Weights of a small transformer language model.
Size: 16 layers, 3 heads of 128 (1 for keys and values), MLP 1024 SwiGLU, 31.5M parameters.
Architecture: rotary positions, no biases in attention or MLP, normalized queries and keys.
Training: a variant of SOAP for these matrices, 332M tokens, 2530 steps.
Each number is 128 + 24 x the weight over its row's rms, rounded and kept within 0 to 255. Layers, rows and columns count from 0. Numbers have three digits each. The size before them is the row's rms in percent of the matrix's.

# layer 8 MLP up, 1024x384, rms 0.108, rows 778-849, columns 64-127
105:069142136128140137145133152108158055112111126087116157098131102110131062130121119099119144150173112113086106149074110147160130095114152125102083141144102198148113119145125127104101145165150124
099:121132146158144151129108149183131133136127106103115117106154094116119105158126119133154124129185108152151153104112084147119168138139126113095107165153142188147165091083115135111164113147124079
100:084136135121120117086196172148155064122131145134155135130120109132123171118126143106124146145112115129128182165131122133164137123125149113120084138118060120102129170175093112115135136106137111
099:176114132122180179103119085115100196130164120115090120133143143142108115118149091137149146124096157157150148127132130104146137108130169114128143125134111152153127108132104117126126117157136143
096:132145138176142123101167039139163108125122171106106159115120101107115108140144139131143110159131146146107122107092126071152119140097167110165104079155108129144125088112088138119136110148149151
100:122165096132132129131125109145085099114119117162126125122137136121124064170106162101128102153119169143145133131099123148114104121152094097116117170147089132148088084138131117175128140108085158
103:174140142136157102161132147184113123080149100172117141124142127101150125127130084145126106145057157139153158158149200078100141117158105148140140141145108146152135154140099128148121162143156136
101:129147114167101143091147130095140155119124084117129168112122148093162141161167124141178114170080111137120126121128079117134129108113143095087138127177096113097101098138123142138146129167141116
095:134146133121065091146089146129126084125145100122143157152114119147159147125114152123146123139138117131128153161097137096149125116113146133134116153126133129133152128142127054128129091146146131
106:132145148169103104091081156127106129107105169112149156149145137155119113115141120065107114151123123129117116154157160139132120119131152095119111115123154182127148130140078133125109154150124125
103:117104097137098107144141105108156177157135183145136107129149124151169147147089109114173143124107109163129132112130098078154086160095134153186100162103122131131126150118138149150139120136113151
110:122129121132149137098116114147139162124208072119137113107175140137135135132112112137087101119117183115173119125112133123138160095143125151100135184120067117134114133137139096149153157121045125
098:147199158118131137108137135137153123140137154144117152154158120136127138134106143146118105095170118135157106135125154128117120141129125106129157211098133137135064147116144126146118118142131118
098:129141154136115146120120118097151139164153122148127117112128113152123182138140140101116158130138088171115133098170088129103109150136106107104138101116106135133128115085123150114092110086062132
092:107138104102158117146112119134097102159132117160093130149152118153140142136135139108120151096167138117123127129096131131114151151102145148131082097118116113104162113075098094139137147075124143
111:101112067153145131135125113107125108115144096133102133135095153136097101131155131108101171159160102083129079119120119171103122112156149133141113112124140128140114115125118157107106182112164121
104:112136118164137071107092152131101137158143147144167136144125114121164134152081119117170138105135096140148168177127139168122060149163104066142122116098129116100137134101145115149133122091145087
096:132096104178106114124141114076135160110138135130134147115104126102124101090147165110097115134140131150166105145075113157177159151115126109162104143135100149161105085158083156172135148120159133
092:095107162156143107074077158148106137124124158141148128140135106140139108127116097149131128143106135118067094118143151098129086114133163101135180112127138144131111126167089176186137173154140145
089:127109179131116162123131112078160164137091101092122107131089127121127136116106128186114153140107131163141118147109093130137127134129110117142175101141127144105121148134132161133144085110125116
102:146149161083135154154122153145149134140151126107089143124110160143123102106128091124140145141134134107150155107142125158139103182136131146137080108163145116188124182138111105119130124164125144
096:162145069130131105094115124151154113149105096093175160147138131127099174119149135154164107106120122123125140176113168144082124182104154131143158120135116155112119130111098106159130127095109113
110:123112179136127111130160125134091145156110138117143080131116142166154113091113111145151136116089116129114143138159116088114116108161122174112141157119106149080128144102133143100111144120129130
093:146160100156112102169096132140099107096068132136124131069148160088078101122115132081113111107135134143138112131134117167143163141094153189080141139115128136148158100126157110111143110099136106
094:160147089151133104091161121161097120137078128139152129142107142128124167072153142104117137106115115129148095115118144116126169144132133149120167146098115137135117134097161151153161093097130127
092:093104080115108135131113127155152146109136134067127145117129131129135103130103157104099163123118101118131121163116183120149147090149126106168102077135159097127109083168126095165102127039149160
091:110154108113104082086102118102115138137135104129122123133128107192135130115107119123135111088111144121128161138100152153147141164130102104157100139149106107133104110126105144124096117107160112
102:136122155154155096123144159102159123152111134124119164101090102140140112135113141163144061119116106184120141117084133152127160153105169139127128103124127151084120100109118177148102085175124129
096:123104134119109130081127139118116106130112108082152117181144132136180100124123155123140118134114071110130138166158145154135131130171154115151121146145108103135159151115149123098171121121155105
096:138110095140173160149172161134106113165089143123177160128141110137104120152140114095110110132127176199122124104151141131090064168132127120105148106136141165133154131112091116072102089131133133
100:134139114114127133104124122153132097116081120141136129148106148150146099100127146101143070118151138145147101123131121138194104148100107136099112126160122135121103128139116144138139182124077144
101:091100159135105116073172142146118125096154133135139140129127201162134129152111102097109131173103144119125108130114104109143149121132121149098143101156115124148142080151148136153189076132099074
089:152145093162089166115135114122107122123141162078113137151143136144159106118089095113135120090109145114103140106136133113137096133110137139140116160105126119117110129122133102117146127119122130
093:157129105095153097161084160125163122128182146094124162115148162079151132114136134139181118107153137105153132106123149149130133120125120152114139108095100119078163137175157136126112121123123097
097:123147110123125149139128133135129124106095124164173103140136125144154106141138156135129104140069160137064091089107073099131167148118123128143126122128107122165157108157127167119107118111140121
094:077129100150082136116145169138102110115126158092116136117141090134099130177165086156089131140160095147102136131107112163102133130146098113144126137126149161092082084149110167108120191146136087
095:131086124095117129157138123115133128117168127084080116143120121154096120129123099201169093114170124138116167117142118131098164143140175131182135110079132140113142105154056164140096113094111110
100:160150106130140132106130101097096158128117098120123139173123130105101111109133094111138103162130120146135094135119115059107089107126082132153115179140122096109127088108154139118114120133152131
094:102162176115161138104142149134115096109119130097134116104099109122153152138165129116135155102180136126110141102141133118140125118084139148134119125108141114124116098116111125119114108112153126
106:143114117133115156112146131150139163129167147148146120122077143178107117160118113094104168107121078148121103127159158143161116125158140103111080146111112130146125121107118142109137102133147126
098:082123132102133129152121143132117109153123178144114152142131153142116130139139155114134125110085094124117174101141115116107138152136146123115139088115124111128106081117149126113110140115128173
098:130123058144103133105141147114141116145123110120151108133065159111140149121098110143122101154159149173165135094104145090132133134113127155134078124125107125106155132110135144154125153115146099
108:149109099126139164093087090150118151123115143126147118172116084137103134163115121115131111141164187142122121147103133151152144115121137111121132087119145096130116148136115152093154132116130137
114:158137139155166175152137163116126123148111125166139158135070134088120161100141138099141119135144112117143125137123096127123087099135089159127168122149122173116116117125182133163163113170108133
092:097117154127127121137150147108123178127105154106133124102142096079131132137111154115136145116139134105123153163121098143120129134170096095151123105118155099084120055118110115140098092119121155
101:141127102128115145153128135133152092117107121099170137132170171100174145145149163115119113109152158111140128130179106113169162069160156138107093155114116135180124126084114131123137136059127113
100:117155136101117177115094116116115135112145152110083115135102124147118140108145124169110117096161146169141093152113118128165105115125135151152088091143115169117093129104145129161123149094116095
108:092159090113113123133108189098153128123111136138113093090163150106085114099160103172146151139134098118116107138106134118123137137133168111135120145128144134148116171158097136168109124104116111
103:125136098125157108110069147084125147127114102124117129114141133133168103118111105131070150113127074148044133133180144123168127134134077115149107106111110110132137112099135108183106101109151140
098:106143131117096121142115143172088090162102124124104130132118124093110132133131156106133133081112143114139108131105108156113125115135111143152142127156157070124122099167163098148126109156157107
102:110140132135146146131154104097122091110156109097101101140079124120164120118093118100125156127134124133118099115134116113173126088111156127149092138129106107100101177140143129081148119083103160
088:146096140158095107165123142153129131168174114122136125115136144146146082171105145110138125130111121152106106161154082110121118125134092127159128124135113116057086153107117109107111129102124136
101:101109124153131120098145097157091108150080100118110080093094153167110136153079116129104128100125120121118115126096137148137142120086128084133143155130134124149096121159172118176158110152100097
095:175143125095144107121103124140133183086150070144119144173093117127097132125123105138158125128077138128183167132137095137118130152124135185132145091160112157096154170139149102143117104140157136
105:137122153161145121124124114090130156159114123138134133143153155076118108131165109087118118150126135134120131090126126140161103108122124094099136147119123117112145107161097155131122146144119141
095:159088133162137130080170097120136135145096109177139129137118145132156079127114082130137134119125127081118135140135111106129161136159137113109088127170132101093134122101157124132094176108097131
102:100160139137144112097126114108140164100139119164136111164122172141133119154167121122134119123128144112098129108147144146054119156099146103102120145142142152139109143102103125152141106102129151
099:100173149100153100150073087123140124090106100095120155097101146156107110158112156137167128110137160117164107141103124182139093190110151122128132166153140141168092141140101119133171168138131123
098:144116153161125154126099167114131122138109151113100144171137114144133106099156138076117087120125099146130152162120163104121107140134136094148117071105113173123119096093143109081117118107084137
091:083102147134159138152145187111131173128183112096115156093158054089097122113144089128131109125112142127117145120147152155134101158137104130145129119103150153153135107108108141123141107151115142
101:123124138110112152127154097130139123162159135119162118143135113153152111125138152128127121165157097132167168123075155136124124127128150119101126162114113103099150126141082146135160087138163130
105:162110129153102074127119141105142115128113178101088114139157129164170121114111100092104114150152113183118129139106146130149157100144136106127169192158163123139133105165129133128144076086167075
098:089173084082108152086121147122129103119111130101124090109122163123132175096124127136167168178139124110079170116101095125121134143150096134129110131100114129157130104165103104120137161105103114
101:132089158106133121083124093111153115115122142129111123140119095149087119155139126119084130125131138106124143119182123148125144117128091122138144127145138090125148154134134165123122166141125109
095:177129154111105107060126162087142110098149117127131158166138127105107147180071133124171126136100120129147155123145113132141117103127174117131145149172118127122128094160095095105135105117118116
095:107116156152109132116127122085122136185144120107120121100129112141112129126159145171125095139153155109168114124107131138167135124162084137121135105140113153146124102145134147132145128139123160
102:118137126153126085172114131141137139110124150117098080137119140159081053116118130172120135111121142132134112119110127172111126164133135138132118141117121144098131142181148111141146089134118146
108:161083160135105130155143085087097150149109114130115151129140139154121151128134168106155122167141144142137102120133105101097148124117130108139088142133100113123097147106144114121131115141106175
089:116134101148099141143133151124104138136088143145095117128184101130117134093126115177115149173095138136107153088083094130153153125077147122136112129130068135138182142138126129150130113144078135
090:161133116084152166142146096139081165103114120136120120150116135133120094137119164120129148136143087084134098116110083122139137137141106103130131151116141150155122151122136093161140150119142119
113:109164120114149172157148145131115139116102158136133144118108140147140130138114110143111124129112153129148163131121127105155094106121125132149145102122116145140114094147137106144123163115103103
100:112135144151172088163128112115099143114104141148121139139106151124115127082124146110133133099144165126129090166136165130123143136087127104128131151159150142158136134152147163098146090147124122
# layer 8 MLP down (transposed), 1024x384, rms 0.103, rows 778-848, columns 64-127
102:113134131111137148128143148160123119159126095100124117098121127141122108124114074089135107133133141113104138135100152115107163153121106146108121160109107138166145097141136155157161090115123098
098:100133158144137165145110115143098120103118124142113119136174135123148129135148147123071171170107134078087176127147120128179115117113119107136154104143136161161102103153082123148138081121102122
096:147104152157146129126116129094127149079102121162133161104104145099122167152132070109125150081103162152168123139158113127096114139139073123165116084139127088145134110082108170150114176119141153
096:114122175134071100119101162151169165124132122130126118134127156122143126133098120117089160155130119113096136144132105146110159103108111097123159086133136143130131126089108120152156147095136151
101:115119094095193089089117120138161107150144159127152142129151147155125144099107147132143121168161145153166119139103088177122115153120153108121128106133162110152167104132115068144118142115129125
100:134132129166104157095109072151093120098097151117079096122164093162160162109132106126139082144130125152136131090132133138163107123115159132179110134153105102102106129143109137155108132157134146
101:121156143154118149104147139146084166094114130135112147092156137109093175142144116113140132105083115145125146114123128114118138150176137137101134147157141107116139141113105110066127121094119151
096:136132078095112092114162140103132159124099124153162141130141131110177146161132115097150121153135106145096106149114165139103119105118155153140147090146102062108114139133144108170118086146176149
099:110099132103114127124082124148113162126116144145128156116145112140171159078135105147116079134124167120102101204114143112084118141085135151143160119122159134097136151115104136120149108131121115
100:058126141130144118158116105119144113149045125128149157123104108143182116135131105128118151122124111168128136154143136137108125177132094154102126140147138135128130115153129116155174061112103090
107:137114097177101093161125125111153098145143146113134098094119120161130116134102073140092121132137132166120103126143098138128125140095156140154116089129143129168081137140142107109140129146166126
110:122098089142149128106093095127133139178133150134097137140118132148122097096130098142155140124118119146145151101118115154129160132137125112103105140121162146095131149132120112178096122136107090
100:120176096137171100159102123149117150138120128134111138104144141121077138153143082132120141107153184107154183140118085126130169158150129127151102154162157120109110129126128158117125099137131156
098:102150159125151123101121122164163119115147101141102138105110113174133157145122112119133131160142121120089124134090180146148120116116134103137058114116143118146063110135115090113127155183096125
097:155098147174101150136105131103135119090129158099149125142087138130150169124156107181126095142104112106110146147108111142098118133105117119118139106117145084143170139110122149121151140130134144
105:138153119189120112131171149140103137138103139112134092121106116126143139183173082124091122118112159179121127098101105179144142118077143083150144103107126139134115105140129136135086143121112083
091:163141125126127133148090109133106121149105115131106147140135108125128140150135143117139155109136144116130131131104107144092091140112144153158122129129162137101135127120126112118122126168124119
098:129110145129175153128109125168123139126148126149121136184103127159127134142187181143137097072130125159145112121101182095158143116138134135127137105136099136104135134185120111127156135138131140
098:131119130138152164132144138106098139146157081135129153135130170141149117149140122096118152153109125142120095116124120135108125151139129130124194109101147128151142117159159100160108141096168146
097:118147119150108133138137132133146098122140121086135131092079127097133116148071147146128118103080148132124153099137146121141089137085143121134117098121167160092103140166175142149116136176119138
102:100177106150133122152094128148125115095122107128096122138154132115137134144143139126132115119162108132127133107118158136110121105109098108145131131134117097096150158109121177105116121138121138
094:122146126135092111125164123099159152102114098117105119135133128090127115136129151147145115170125134093160143139110144096164142126137107160148109163127106132113144126116075146161141151094152141
099:124105134124167136103143186132156155152068156170154133154076109126154141106110104137153104129140175133133137139163100100159116130141120153081151122124110120106111132094152120141097118140124134
097:090132113106133147111160148158120183118151099142116110106122118123158110113130125142145142144140151130123141088141125155152149168124134126150150090133109124134147091165106138083087121126139150
097:124140094137160108163117100157086105139146147168109135157144116127124121146130135139146112157111088141142164151122133125138162158105121112133170119102120123126103076155178098141128139143156149
098:117175119138118137121166135102140119104158099096130145132135134097101102127146124163122134136085128141096144127115161138141098148113119161117146097149090149148076132109089127095112081140080131
094:152120132127108112101106129083133175113108107166116158111166127160137153128167129124143104144148123126118142090129144145121153134145155132150138151135120117071092083095148111123103121135083140
102:099153108149093113144112151103124115129120137127121141115104131135173124110138141166125165076136136173135161123104126108127110160115152084118108118097176103118176134154159157183117096103115124
099:146174138086120144126115065098118189132124131112135105092157084132095143101148077125154110112104143119109155143151131164136122136097135143097148134125145114095111116110130115153173121131125109
099:148093138118119117129088109157130168096098094138104109125125129119166144130174141131159170115086119088127148104138162073139183135154126124171113145116138153128071162158163128131127088135153132
097:145151115144129119141132127128150104133125139119141158136126144121136103130081156101096114162074153179131141129122126089145115089160157179129118133117121146148131153147139145148133108157108113
098:114117135111104138149099126118132113104135146141168162135161114163145121140097100148120076168112131099149156130134109124134152077157117149117144148125157118102121131123163124112104184119121138
097:131106165137153166131129121122126125138124119100130140154125131119114130094104101126093139081169121115126089156155150110154107104156143103145146131148120130160105105175168144122145113131121147
101:127119127132149103152130149071121130128146128111095119177123143114187149124129135117135137130143088136123107116152095103080137098141156132150134144123132110102117114128129166154106121122149123
101:127129097112154124112129123132147137154116099157187155127133148137159100126116124132136115176108119151133160136096117135129142102127159146123124142090120129109126155138162113170109128130128141
096:125132126099146100112114112093132096125143103151130147127138138123145161160150160117138118148139125154144126108157164138145077154118108112137092145094133175134144128156118112094174096140094129
095:102133113144170116141138128131113134134146147150121135092145144127135133077128098080122130131124139092112085110174093111129093087153100139075163125121092087151127150118100123144116124170104079
101:147136180119111094118091137171110127113111135106132133158125133167112099137087111134126168134125115129085136133101128146137174103142108113165085117118132116157110132089167165117118178169148119
095:140097116097148151120128116136111162070163176110128168143141125125142115132170172120132148117123105162082108124120144157129113135128128099131165137129138097133098193110121105113134141109071126
101:096132114151117155104133091125129124129103121120181133138102120154093114101099130115090152142126129121104088129114116116134137119087057128163135114130063144124126150137096116147160122134156118
097:154106098127124117118163105114174164109156174115145158117152117129135117137173096104108132133161086075119141104098128121191164154109140092093180162132154152159139125093146109142117136109109109
102:123130151122096160153138072162112133072158145117151131123072174182109151073139137104110109171111142121135121124125112115110138098127195143103121140116119122090109091101127163130121116102077143
102:155146142112135141128138101132151113109141151151113133112074121135156158097093140151104127136093154130149121135127134168144118130113104104147170110116098135124158128156102132096129148114136165
101:182126108135127134151141134117128156115120166120067144129133138158141127128093099098126121084065105156109147090130133103129104133133118118123096110122153157147174106055104144140134162136144129
096:085105121113089135080145119140106104126125146128136093151105149090158140103115109161099158094122075109118129086080131151132102115139132128145154155148067096174103086138120126165123131137142121
101:140093160094098133138094142114141145120151103137142126183159109120099110144175112117116149130119129128159129104155125120125105129158122084117080068113162117152114120160138138082110113166084181
101:092125111118116110133112148135149139123145160152116123146123147178161114120121122142148147119117162134172136143114142155124161122141073139134123127120100127111134135142158135127157134107098152
100:088124172132147140109128126153138119135127078112144133163113121130159160110123115120100083098126126144136128162106162091118090140119137154113088135169142121174164122088126137142127184137128139
103:127092156122101128077114145124115156161161153120114118130139096107155152082097110104146118111132127156157100159114171085092116146106164132121122151126122147114153145154087101139110141123098091
101:085142123164114101123131148146101135128153109151139096109117105096113100119132138083110112108142165150127139117180099097148154096129128127126092092134126118115171096140174186117122156126137112
102:124114165115159130119136098121131147136170169146111150119146104079092129103162133142141133125102129154133118156152152126079134139132105129150136156173109129113139136145129144169147137124124156
093:190072126143086112157130083149100109146104105102113100144099115134115138129100124129132119108193107123116109098133170128142154138110170105157126165125114128110147134151129147100177119085083152
094:116162117149121121116113104121149145112173136102176144135152182113127139099108151133114152111110132132133156150098111110115156129170129124128100131111113113117171113124141176106183137165111101
096:132132145123182184065156132137158123127153138158178133133123123124135132128164143073138133135155148113147107151122144168125115137099123162168131111106159125143112136131158136143147147143111114
102:129150136160101112146093148126146115152111130129129116156077114084131152123111114151167150195150131136159129104126123138120110139156115119141155103110124104143122109119107065145133106151192143
095:157157129102128108142160114065140115127124156112066155130155126079139177140101104094140099137111135105119142054124092176136101091111157095150138113147143127102158131147078087120157129146176161
102:138106094128128152099158112204084118116133118133132142130168112133184122142143086121110139136144181113099124103139140176102129103146176137087119085135113128155132103135167075166123141127168153
098:123147145111142118106162120135115142090124085109137096134124156133132191119082133154123131098152206130134150079112130183140130130145103118146164131133068150091121099108141122128133116103105068
100:152167128159191121110146112094121146113123114145127102142134132176115140119119119108083163149134122143135099091120090138137078132164127153144093082156156127115112146132159136112132143152121097
096:107135139103134103153135102141104167121165172105162100138147117149109089150137145138146110127104135146139127116105110100102144127106154140152129156100127137114147148095129118175128120084122149
102:149107129115154125167112086164094130130095165159139162194206166089118124129110096140085137073136167106097153121115131184145143085113134150129127137144131122114120159141150134105131155161116116
101:117164138150126136127100123134154124142087183134117171140086138171146100129115156158146126158110148130156143147135148120106083145145108100120113154166107090125136154160161082129123098122106073
100:129162141151115164128163125108110105135100132124085116094133100162103114107071146123168113149088094128113101090114146157083119144133158107131153113117112133108139117152189084122102132124107122
102:138151099122153108057112139130091160147117131175129167115124144157121159144149156121116120163148163172147135140133101129155129136097085140156146122086108111152092089133156117147094155105150127
093:119137146122145093147122138144116119163114142087167144131080137129086135133149135139096130121119143139075140108158138133137127138105119159153125092152096099141077171117179124100126162152147101
099:144160156098137111122119138083144161105119141134136179101154116153114130106147129148105089146121147127121108097120141117113127119133172110124145172126106120129105117113096105179103124142157140
102:102126112103123148114143116104067168139133111171108101146175138158141118168111119141117103158099117132127117084121097146121133125161161125133111086163122171126112110162124136131137122144150122
103:140131155133115126125094146170098147130148103130068101161116104119147148121135144133104120129134139088103128099107104177132133174155168116133154124157134152149141103159138103113150120109143102
098:122164122132125114188137151162107115104111151148112150109118172128129122114087122139138118156133132118109158103127173116111132150161110087098148143186121131108174115129173145133171126100152142
097:132111114137120067135134078142131145128147131181160118119106077149148106129121113184124105108162091163138191088158157132141119151119103135123167120135116082113165112074163135157143077133137185
103:150176168142161111124117125110097131138162123150117139146169115137141134128140117088184156142128152112140089121079123137122135163106125069133158137124131128107163139088119146130092119147162119
# layer 8 MLP gate, 1024x384, rms 0.105, rows 779-849, columns 64-127
100:168154148117147165078063121136104097128134125128105102135148133132145095161111106160139118097115137129153170100132103142125142124121153147128147150154130123098134115098114142129138119135107150
099:172088125155140140158147070119143112095169129136111105190094154115121108129139119128099121175160127097106160121147160148168129126136119113104119123112163111112116111118085126094097127148110141
101:098121176175110167154115139123141096163095114129127158149133109121102126125080145110105140125129100166111091118156140131114095139132088174151145114135109090099132140116153125130112140148119119
100:083133126101104138119140105116112124117160145126145122156141061087136141100108154114147109133143098134104117108112129097151158152126125108137106107111107172113147129073092159124150107172152144
103:147094079103103116132114179112139141119135166108094168142130133149197105162091107081129092111088121123162133157127159166134145168086132100109132108125125145108140124119122106138114107145126097
098:101156148147104154128110114117136108159163091136114144137119170138133162119105153149116168146135126122122100082138108161136130137132111126156121126119154141141144111132152127117121092121103161
097:104123119166127115138125144093107161054140121103179139092107111067102146146148131189191179142087153108137137128127090139185140109093168113120115111119130164136120137130096181142116085136099145
091:138101134163189120138141122118119126139133106152125149128164153120091157138132120134109131133096133115151110153140133104153100133135154117124138114112125069124133152113140153148176106131128133
112:137145134158148132125115134146120106145173136078162140135135119124095148108100149110147164122090136138158121144097126083091135134116151130137173088157157125151160139107150137124142092181145098
096:122155108083120166136121195133087142147145141154146117122110084065122123129145117127139130115063143123122093142130096102147157143102119110080151146173123141097137100151135105139112134143125143
112:096114095129119123129098122128111158115160144150131132115131112137122154113111139148104126105169116092189141161119134149149150151111139147118131139091165125094100141109120107167158153116179095
094:137113102103107135124111104145159108133138107122115168144144168084123122135079125112174178085140112126153139116155164165096113098099158146089105130088135136131114102102129119111156121135107142
099:116132156107159118141139150098112129146147114127133115095146123153096145104170145097120127155140117134109149116150117168164119077178125105101104149112086110111131120121155093144104101128129096
090:141116131159100095179119110127110166103131139166103127170102130142114121129148137135088125171195093132119126125145139142123115090136120112085139111140174129118148191077128122130141136126139149
108:113112135139172145137133128113106125114099138148120153167118126121159146122106164162138147162141169127145079146146155086164126144100155122086149116103164126116140133111109179121130137089109100
106:153139102082130125146099091128137122144166121128148125135143198120135133132123159174085132112113162136098123173120142149129140111122106137187140138111128110112104176116120132139098151157161114
094:081120160158129185114084146143114130116114161153163082136149078147118133151122125114145139099108140131128128155131157104129158110165126110158109168168142129133183153159077144101120109124147121
095:110134170097164155120109100113092130144167126148141138141096136141145103106143130122145121143103131155155122121129150141142179128104145126157109173126151140105111130128148140138107141134162121
088:138152085152129101153103119086144152168150150142166135105148175171112150140128112116132123079152129124119146101131129140126183159126139145119098137123132163136153194154169127115144138139137148
097:128108137089110173166162133155142119163138110119127078136126138133122102125178090171132146111099151141139112087141127151129144144185144139136113090162135162140083137147140154108140120150091146
088:136124121106114112161113159120097112079103110134133136136174109096141126144089120160100137137141216140140130123121139101137147091167156125101146120146178104128092106110117111154137133130132149
099:138116105176125109098125133112113144128174119119117154158085180163113112150082139160131131106129147113108145114134133150140138137132162128127178170120102108129064147126117134134094146138152174
094:142122126123118167137085182158094112148126139151154124115102108135168153150120125103148110149117163113135139139113137142148151155127112133140126137160146134164132123129109143145121088141112136
092:161130125134117166135166120160097155124116116101143131117135150122163160121082102136094136123134133158114132137135160101122138100191140161113113126130133123115199124116136139139157087138071131
094:145143079145149126166097128145088115132095138130136149144114119094100179158095139135106119135134109072126149142125122159097075101161131126110133164091088107108127108141124157154130166093130106
093:102053144130106158124123123106106129119127141140128094125164133152086115125156089115103124120119142099117105143094114140140126120122151115138153099143143080137151128115115151106104152142140105
105:115153106138166136141153100151138122125119141150135128103130122124156120138175122174168173145114154158142132149103108132133127107098138125139132101074132103096138127134165134111086129106123107
096:087109172153131138096120116128110108150110137110147158188122133112159107141169155131141132130136121107083119103151157119112162127136124090167153122106092144156147167143122089106120130101110146
091:102131153091083124130113130125126138145138138184133146156197122132105147125134116171113145126167140064132081139119165116165127149123155140177128132169136110123149114157135137133112106145164125
099:113138101134135145138125128107109126156126141115110120128113128137160160188151154123165155122138150120118176122152135138086158120138135149137181115143149133117103095115143104113119117091112125
098:131109160099134108130115127087100137104125140137100091155128161182121174139109128108117166120166075079061114150120177130108143149158129107119122108139162110097167138124127142172140124130133106
089:160140109119144118147139118142131119156119135177146091139127100138126130146146144155115157145111139101133111130083139106092147173141106113138134144169098103175188161116107140149089120139106167
093:110119206183146140141114126092131128140127155135115126128140142177146160126119159151136165182131149112162106123190113109126157144169127153135102132160102131131100097159153107117109153141156136
096:121125130107143104148092088137126102156072143121126141126095151117133135125069113167090144130177101125112114128093155174123072126102087113146108123131129124132134133149147099107147140141150118
098:119108090130138093105147135154126108121161152140129093173130131152154106133111132126106127114144087107085115132145131102114159129157159143151108089163131136155133149119134139153090139166177122
095:118105110096138172131095101098138152104154115119109134104164140134100158144163160165134125135087161095114136151126110176181151110155138117155142190131188090122148129149096166119149157124093147
108:135149151129192183094125136113151110154113067096106102146139119085147150110165079093142116084117103139115131114146144132138115140120096173107129121168094094149159160092073157158133135122114143
096:176141120120138136161132082137128107146103101128148117148100092117115115151141113107125074117130146153145083129063116137112126105112153162133143119122116152148139145150153156174128121119132148
100:143112152115112155125131104138116132109095136100102132163138101118144175083106121106171116075111126117090157103114142116118164128115128138122128133122124130141145114126135098126100106139121149
099:121097108148152156140135160122117140149125148086146118098162145119110146131107129152094115155134106112090137165154142149128175121149084119139117099122152094158096110138160131096166146145095115
105:177110134164138159153105117123146109124139150153127108116155155126126136151113142174147120125182121090149125116111139151147130167150094118147168104124173126153120187153131110165142115145132138
105:107153144134142101088118124128115124142157130117134126165113120135087115153125133134165130132122110149118154150151112113119160124120139123122107116088148173077155136154133126125095123082150104
130:109099173149122131107118119114125112071107134132116132148143174090137103163125187150150127084101119104170099130108111131135139156121123118166096110144123124068083141136138128154127132114109126
091:143099108125133142096094114102087099093164143137105141123100144068138120133104154118113131170107121152148125163123182144129119099093150136116150128145100126147114172162105157127108116166108142
109:089138136152144137156145129142161108126154108083121133138142154104131132117113102130114112147147112157122134106117169098114158124094160114142119139139144109159151130125145133134102111105157106
098:132121156100106152122122125116105137119089146130111116078130123096144107152109090176083103087143098133145085129138088112139112145117126164122168156155102152125121145133141106131133121128165110
113:132140117125120151147182087109158146138104073136131125096106146146129106094114149096134124117135125122117141096145110110092086117103112106123163130153131147113095088145112115093091141136159185
104:145108140128159117142154176101129161105142173094142156139121111120117149091138135131139165126148120125121136119096099104132153134121157117104161111098115103137135134101136124146100113132171113
095:130067133153120147177109119124116146137131141151098096149082134139116130083158154071106108102095151132114154122145136156146139161144110112143127110150170130147117137107134115133137148133146062
109:155075169067131112103059135124115108136104156135113140115156169177154177103132098133123157134136142142140127114091170095089067133129120152148108171104090158128112096111127080104130143154141140
090:159109093108179140147115113098114101171159135128193093152162136106153146106162091128099085092146161112150136143154105167123110164139132106171120135176131128106135154116127162198116197100113152
100:142150113143148154084104187098159131134153116137119129123120140116163127139169144148096130158136105139111142156147107108183139092126112143123113114103148121087096124151098120144151120163119148
098:098115108154154144115134091156169094133097136064129153136139154158099134162107127085102132121099157119151116131181076118132102127150135139121146125130164092115095140103097142100149156118161168
103:146103049110111100148107139144098101105083166159164142116108111136092113113126175122124165115132128142121126172117142159105123151160149163117104115121145162131141107120116138147151158139161141
090:124134129131124137120122090126200106107136099150162171110136112105135083149132134132091161084080124086155078112150091136153137110129149072131137147168133116100156132129118096164146130134120127
103:144098113132117145150128115126129148121119126108133106130123134144185100088133127116144100149138078104159150139145154129139123125121174125116113126111093114145141105124173122141130079148156176
102:149117108160131155151143112121153167141168167119173148130086109052106158123147114178129154142126062143102131124154128112156126115136168076140154184099104131066120143094158148125081127112127118
095:169112141138078150113183106132139139183139076132151103111119098100123140146086117141145122111127145139112083119128132124136165145110176156125127147085127101168158123142106164174119158157118130
090:128099159135173118170133155121126110135108098180119132134113090128137091131150079113078111144087149116110136117124114144064087154111149120124101137116154094150104121092119169151127127116083119
101:124115132169123166137127134163126197128148127102140153113075092159100127159113133161116135102137155104139095127135148156135119122104153072079150146144144186122129117124113144133094116095138132
112:137119172156056117099133099191177139144138104127128113157113176097185138141119174164117168122124118120136150100106156123141116140138110136118131109119111129117119101147153119130096124135160103
102:144101157132125166113130117103099126126123143110152137094147116124119110097089154127086130088102139142139182163121106133134107139160168112125145133156156119131132158101106159131160183131134129
099:153155105091147138149080108068116120120167100137149122130153142135113151120123140163068165113112150149135130122124129109135110099075100148129135178132104109120148146105122114152103143094132138
088:125112189158132133079127157099130126117126089095146131137141134151113155091149129105126150141142098118100146112124125086116173132131156103177103161098109167122110125124132096177118182135127099
097:140146108145132118136102111154138124126144131098111147086126122151185154147111092102120111121116143141074086156092141120147099124108128151089156144145127096139109097152071075118165172112131156
103:158151108147098113119095153096167149152123181128086086139152095151153097157086057113122161108147151149146145137123113134160078063158104135103150130090132109161098093132126099164127127137140142
106:136084121141163137136168109108106160122152148140120149093197096134137126117121131108137097112151156132083114114136083110129140105147174091168106126138124131139145125096162090114132128069108132
092:139129132202136131147108107105100087114133116160147117120114130140169100165099166120127127107127137134157106129127159100103133121137152151159167131127115163137133117122148187145110132097182084
092:126171142117128149140123166085112137183114147128086105122091127177143111162097132147106130121101142088125178130146143162127092123094114115142119153117104124151143096139103125149111164126123129
114:161117154121142174132123139120122122113145171123149102119138129123122112121132135119115125165170132159102088117157130109095144166148142107135097124115088111111123130115139092136119133145129133
101:128127123139096102110080125125149141153158170109102107142151119142130140091141125091128158156164153130117190113136098126131135131145133144154129140102096060156138153106110108125093133142143119